config = dict(
    n_layer=13,
    d_model=128,
    n_head=4,
    n_kv_head=4,
    head_dim=32,
    d_mlp=384,
    vocab_size=4096,
    activation='tanh_gelu',
    norm='layernorm',
    norm_place='pre',
    norm_eps=1e-05,
    positions='learned',
    qk_norm=False,
    attn_scale=0.177,
    bias='all',
    tie_embeddings=True,
    parallel_block=False,
    init='normal',
    init_std_qkv=0.0442,
    init_std_o=0.00866,
    init_std_up=0.0442,
    init_std_down=0.00866,
    optimizer='muon_variant',
    lr=0.00984,
    lr_mult_o=2.0,
    beta1=0.9,
    lr_head=0.00492,
    grad_clip=1.0,
    warmup_steps=200,
    schedule='wsd',
    decay_fraction=0.679,
    decay_shape='linear',
    final_lr_fraction=0.05,
    batch_tokens=16384,
    seq_len=1024,
    doc_mask=True,
    train_tokens=118200000,
    steps=7215,
    dataset='wikipedia_en',
)
Each number is 128 + 32 x the weight over its row's rms, rounded and kept within 0 to 255. Layers, rows and columns count from 0. Numbers have three digits each. The size before them is the row's rms in percent of the matrix's.

# up: layer 4 MLP up, 384x128, rms 0.184, rows 239-322, columns 64-95
# down: layer 4 MLP down (transposed), 384x128, rms 0.0603, rows 239-322, columns 64-95
up239 095:100173113117148103154133160137130145173122118169163080106125165112136114206138168159156182169101
down239 083:143160124131168116191112114137139095129068125155135131211090064097158155177071175092084159125107
up240 088:109169106100146128162148071151115168094097093144153122217108178175091109074109156204127153112105
down240 091:139142131138151132068172112178115086152112173143128121110117109114118129176104097088075113115116
up241 104:209147118182157123158067155102078161153137122174140134117106173081089082169121132160132184082173
down241 096:087087144083083169088106137121124205121142100105070123181132125154106135109109131165118127161139
up242 099:102093113116121164179136151138151076174117109151157105082105179167109127152097153136142126157201
down242 087:150143098179137161104141110135143025163109105179197160107170148200131056140128056104135127083097
up243 108:189145198111094114103118137167106136117168044198155207140052132136092060160120077176151162123139
down243 109:109180168174097104180209153043140088155123098195159094079182132129117106131105113096119196091119
up244 090:174180129083142108088162141082084097093123176163197140084134071142161107108123121111112084138102
down244 084:096137070124140165156144140115124115159098065136140080149114111108074076139070177064129134104155
up245 090:067152179177138153142062104119119117107170147067134084129108140116120135098200130119172132127173
down245 085:157156124125082167099118108127115166085113109116135124171123116159148110154125083131140187086126
up246 098:108112098143177157124108158124066172162140048204143155120087141126082202108147095186144198150106
down246 096:127142107105121101082084113134110202121173201153137105170091144114104128133080142128162180131100
up247 098:152122158141110132074096114191105122098078120081115156099124099096099192142128164159083147174119
down247 093:138179101134112119106111122126184177059075075107083104133107166143184138154118111157089110120121
up248 106:113162115136104175132120088096148117122081125158174145100173212102130174062166114171130149113043
down248 113:095106135105115115182104178128153154113054122149137146091011161121132075108142118068132154122095
up249 097:135099062135158135099101094128111066124131157155117138115104148100132159211137141094110112123135
down249 088:192100164155107144090105159110187070171111186162130127142129086133134183099138146098087070121135
up250 102:150200107093080093142110104126073082158030100150140143139116091114103131114122133195151117137103
down250 102:101122106162171134127145118136152096143114106153141103191094113146145154125135166188096088050083
up251 098:101097187058128163183105123122103114139139144136151120147124106076156091126118163150116120132173
down251 100:144094156109146140133087190089115080145114119110097110119185163146108174094134119152111150139132
up252 101:133146069142135096121125104131127176114187143154079161166116101136087119112112140154180084094071
down252 099:065076131116107156138129107099120143142104154193143138152111048155117140094072074140122133130107
up253 091:110114149078123106089090099143146123127121090094115074083077087072112155159160161147102095117152
down253 093:155114145109134152096119094155200132124152087146084146108094096165158112181210104141099099165130
up254 090:131102078159104142141100121124196166142175134170176091095135129141213127226133129072148109142110
down254 084:126099182127078158137134152083128113065123130114145126124129181106175149101188149151117091118164
up255 094:199117096101109093136138124148138174103148139102102104161118145065148109092154151180126114137117
down255 103:085153138072135134158139088163159158157151071126071121141147154121117063132154179114103145160156
up256 089:139128124096114066141141114162150097161122154142141114134118093136124107073166149107153111153164
down256 090:098089113135179061123099090156139139097113135123156090086123090170101129135154112097206172169137
up257 097:198087159105115137130168156117133177140123106156160140096069122130088139108097106141147177092104
down257 098:140104055133171100082143159084132061193076149107157178105130133177113096094096169136165123122081
up258 129:158089169131096101096148116170057121154167135090120146128111124130137115138137112127132081139171
down258 127:146170135074123156140134118149159099171151130123131125122086114148101102139095038123090107117104
up259 094:119111160148164151163100103110103111148150115147059113158144097175082174161137138060127119119146
down259 093:156130101159101116164132176166133062096138129094117108093147154137123085148069121143149109104140
up260 093:100079114151112170173118117130069154132118131108095139099144101142131103143147142124114175112114
down260 096:095147102096184095144155128155135165119171132124168152095106127151130130099121114115126077145113
up261 106:173091118062119027101163115169103125141138112137110093090154108166142067142183102093108166144105
down261 094:169121136124120152113151080089105095093149132126080113191120129131074125209189045148130130200136
up262 119:116138125075080116119108159149092160079072128096141099093131117164110143175123213122095137125129
down262 115:114115155076125148112157155148150119083128149160063097134099148167087152173097132121081082170104
up263 099:174138132187110150096109146155113138125152127106132105099118157145078122097096106127137163083132
down263 107:043130127155191099137172060114143114087108104139113139157123137203086127161151130137059139121185
up264 100:099143149106127086115139137178138167132098086119209125117104070164138140084146104156106202114125
down264 105:140119073167123136135107131107107103120120154150174142109111106165115081120065104075109121110121
up265 091:164176071148146121157107079153120178113153121127142085138113194076129096172155187180096171089155
down265 092:127106189107131067080150167118100082204153101117120105109151065137090118142142109145140122135062
up266 080:182114144126132101151085120150100161124156184123158121183116164098142082087103151199204101202169
down266 077:178153114074157133086140096113166136146132102124145158158107086154131063158106075124077145048123
up267 098:100152107095123112145129157145158114100130181169171100095075137148155160114089180099121126117158
down267 094:142138076122118182112099198078146079098177143182125090139114126128126125060143092112108123131163
up268 090:132118150146158116115053113149146120071149135166155096128125165109124142125151084141139102094178
down268 083:108083140123112077118136134105094154136164055064122212117127163185122103133139125088077122171089
up269 102:167138167134171126128170137172155112141130114115137120099165114215118158131107119071159187128100
down269 088:139100173139152115110126160105143128123134078122106095111178165107144109110100092174135109132200
up270 104:132139124111118139187134112174121135116103129101133062176093183110129119191141143179149065163219
down270 105:122075216126126182160140151114168121142101122150068093140156111117172103096130134135105171137184
up271 110:152145130080134185163079114166137134168114117200146138113142086075083123106100120140142135128174
down271 102:121129140095175138144180142127135163118146132099051101125180125110132103161121172123107070136148
up272 096:089124137125090114209126124086122112147154116194125150096107144131146099128143168116171153159128
down272 089:115111144159138107147090092098145136126090125141091175065138134120128128146165075155122136098124
up273 111:106104193121164143079103142142122119106105108185104164124149160136163148140166151143148197186119
down273 108:104089113113084123122182159182126166089105110063108159199148130107108162144079159141118146137086
up274 104:124135113046195144134058116161160143209146099106118126193128152140124128111142151099131185194068
down274 105:135102178142195164175140118087122116164140069091078148085160178170144131148113159132109132112150
up275 101:120113127163092106087127109177130100141175102105093080113168124143176116141147085180180143169154
down275 112:118055118175141082066101124092137109162128169174093211066167064106167146121141076121163167178083
up276 100:169096106117158100148139152143144103126117149154149117149114121177111148154098095092136171101097
down276 098:144184106136118138105112135069093136113127093152120110106173151120138144140144089104093135116195
up277 112:164181089136113150132158114156139133123138080113144097061096161153082150117115078129194177166178
down277 107:138212091159168113133153078155099097134123110137099082152129123106158127131143111119123139081155
up278 088:127152136141148091203144104164080088099136133071159172113090134127150180077094119123157103168137
down278 089:152175116162109115132129118133106125089152150135111098098103140108121160212177165139099128101108
up279 097:111114131129144142111088089137140143109054086181117142203080038113112180155192113132157128122145
down279 095:120162093136171102163129134065155115099134116156144153131082118118181114136087182096143165121127
up280 086:122197195160125109106118137150107170122118134137158129087091120154137136100077134114132131165169
down280 096:149088092144126119133107218181210097131166103088107098153158146176137142142152120147158099082151
up281 126:190101180091117126125116089146119122106104083182126162124135158143104154159171149165147068142120
down281 126:134083169119121115119122133163138142137173051152181122160132153087121193126143123143156198159153
up282 098:168150150104157199198179070134174097149112057120158173123081106126156118131103160116147121081092
down282 093:112147178106105124122158122135137144117134140154114121144149084166121117157108138123106150141074
up283 089:138139138099107119209134147118154128128147088145125122174135156135173149129121103069182194096074
down283 085:199110161097074069123179144159100127129150136095117112083109140118179096133105145150201126126087
up284 103:168103187088093111129097142173155162086131137137160095104109116094075154129132185125109151086163
down284 108:098129179147109097135135139200154151109162106139114094121064087114075157087132124135135092114152
up285 102:173103122141139141117132125173067169121126133089154137089119146128050140111117153114087071094111
down285 097:127136122172097179113131125180138120160116095128146146047152147131181117168154081085098157218171
up286 106:094108122141172141217151148065146166195137161160200133149120135083151092074214122103091109106102
down286 109:124110178157138086134167148123140169105151064166123135193124165141139117122132059124110114114144
up287 097:177126125171137151139121174138157189157125034129124085182124132158065092109156144143115110122130
down287 101:114121157134140124145096160085092145165139151156155134085132117115116122140115067032113142163155
up288 096:111159135141107133131096110151104137151138115149111146090141193153148111089130128066101106136160
down288 095:183116097153178135111127192146152112120078135141109155122079107090116169186162140085086140140092
up289 126:115125160130098143084172147177030141119162154083103098109177132190067114145150092121110191163098
down289 150:105115188145136102113191168149133115176151150151113190112188047157108129123108150130132122159089
up290 081:142122145113108153175167091123131178140089131120166201110140187091214065163081111107113129187148
down290 082:156117086127114129092142135113214141123130134127145139201115077111163145078169169111101118094115
up291 099:171205142148133115103128149066089125090129108119108032120180086124117144157102088107144091093094
down291 109:144137153151119085129066176060161116070095149097129172070105126150100102178177191144157150129124
up292 119:128118151185174148131106106125104162163113147167107130153145122189125200087141115108148057131116
down292 122:084120104143172144155120142137133064150169167130152149116124068169091086093161095121159052091168
up293 093:176122139099089079150102100119118168066161086088162161099156135137118124114134140151130117130126
down293 100:196117053135115109113101152111127107099138111124102152102140152140117140082176146061133127153148
up294 097:134148163127162104150081153133155072143120096102115111127122128118146060111076092127128118102071
down294 112:120109145105114136138133130146163155069135079115127091169087084117167161113150161183105118072113
up295 087:174117151126191117099055137160157067115118200083120135158130177078188090099086057097122089136149
down295 088:157148113071121129178152175068168115085162147075083086090126161116121152119124119147108171158124
up296 104:123080139151137189168112128110128124156132158084146159105134104112123170132156120154146128102144
down296 095:075150152102153143163157128128130166121098095108074101126110113139100148125168128153133066147141
up297 103:112145143117172173151111123149105141079176137128043135073112123149107165162160078045103168118111
down297 107:110175124132175124179165110154126138127163139144095129203143206200172148137142129158098151085111
up298 101:090151118151126137146148173116058151116123158073124087101138110145107163117078175134146190151120
down298 106:155094104093141152144077144119069168166169110081164152151156095117101091184135115102099080170132
up299 109:130137109065116133186084101133178176190089093137153143115137107175116109130138117155125049110172
down299 110:171108158112106145173113078123140129122127141106163172093133136119169089156139130166120133156117
up300 107:120097107150135083170115090110069120095107126189152122177134104182146106120157106138127111197149
down300 100:105133062125165091110066169117086121140112156120177119153106114147176146140112126100159160094150
up301 097:153139131146103142158084135190134103092169145204121086137101189155123129141132095142155109160159
down301 121:153171138162145122103155136097158115068132117059128117105085140139083146129117161191118161118162
up302 098:125126101096189153118142099134112150156027193145140102113116084120111096180112146124109155088085
down302 100:074086072155160079092110130133165140155137183133117077131101141133164124150126128124130165050124
up303 094:133136115108149108169074152169138154153162085113081107148146144159144037153127118157155153131158
down303 091:122181149143106198168179137148113117138137157120102092144110136145082111063086119155118159142169
up304 108:080105157110129167137100120155083109102122176155107175098109128074127112157142141137133135200180
down304 107:092148163101137159130205094151137140139119144177128139114085116120172141138157181164099143103103
up305 104:153089166111129157156121116136102146102098158153136103118171084139078142107102152141117146120065
down305 110:144165147151162099092120095144060151032142164095090121173088113113094144187077129148135084053178
up306 094:054132141120145082232172126114153155148067179123113139175141134090097090133127132160127175106149
down306 091:147136133140082108114158150109139130140087095060184116160105127117136123103163103104144131137120
up307 095:062175147147140163119156114158095118100120159143125153090132176173106156107092184091154130096081
down307 087:104205124176107154093146128135133074116117081130114195106148119159158082102128107140083102124129
up308 095:150180149111092145168117123111139147170059159127081041157106177133179155134113128104134212122054
down308 088:084113139216148171136088117105113098151143164144168089124091173102074109136099052084163057129102
up309 100:121097161080103196160059159170155097159112150137047140165156060109097137149140126137100183142105
down309 099:103157112131125108137090115141181127125118152143087148121103114100131140122152155137194128186153
up310 095:181155097091167171130159176154145120142143100118168141118097089128088143127046111123140131116097
down310 102:151150102141168199119146082155131125120028160136138107155107081114115177139138149101074177094099
up311 100:181138131130112088176132162100123108096104137139117119140159156119188198147109096118112142108151
down311 095:162132118083110110123089171086138176078137132120141126166147110143150140144181119134091122093093
up312 092:131149114134115135141133146141073104125126180085132108125146128117092083152119087162168102090137
down312 096:159108139156129144102084154158130113102161116178146134145105121109111117117100142156151169169114
up313 085:126143156118129147170161133057147129123134060131110107113168150174073176102158066159192147139129
down313 093:157169139120183108113178113105110122149147123130078125184095118165147132163046124100112108117193
up314 114:114149072128123175177129097122084187171096092164140129136160117112136083163143108180144107110122
down314 102:085148158103104083117117162094090126124132147218135097177124154128192094190166109169107105133141
up315 092:116127162065127092101125127193133139135133121130155078175087120120082087108143121136151145114125
down315 104:096108075083132130081129122141121085120196090089124126135144135134136094141137178106116102065130
up316 099:070132117128187142098151103161107103222143133231175159119145084115118107096125159096120073156086
down316 102:191140130137125149135095104133157080138011071107128130146107179108125125136085164126109151128130
up317 108:139139114121143080113105152150136130112090143175137110092154187140124113176108119144088128158160
down317 104:093189139107137164150129133116174152103120113112101071185145120140095127192082134120121137156154
up318 097:165116218116117099138143131174094066166118132119119160141095146204113114095176099097133120145094
down318 099:097118128197126117116114220091178098158143155121126152107143138058146178108120131162137083127156
up319 095:112154164075116138070163101103115071157097188150107104113063088114124148168192151059075139126064
down319 092:089191091150134213122130156136089136168131137122121165162126122128194143150111129125054118114101
up320 099:130153138143142108153127117148155080151079101110078091129082104135068130117056115115188151153159
down320 097:064143133160156177190169143105128171190164103143137141134111125133164076127155108162113151091172
up321 095:078119130105177131171111150125084073153148097125067157117091142121142066086126135175149188132123
down321 099:108129134097151169159188093082088078105103140119146116106192099127124043125104121124157123151163
up322 101:122153136168167089065111134148115154105120093122116155138135185153126099144170106165126116143127
down322 097:100102160141124099120106115145168078084172133105130156176107197088143098141145155118156143171106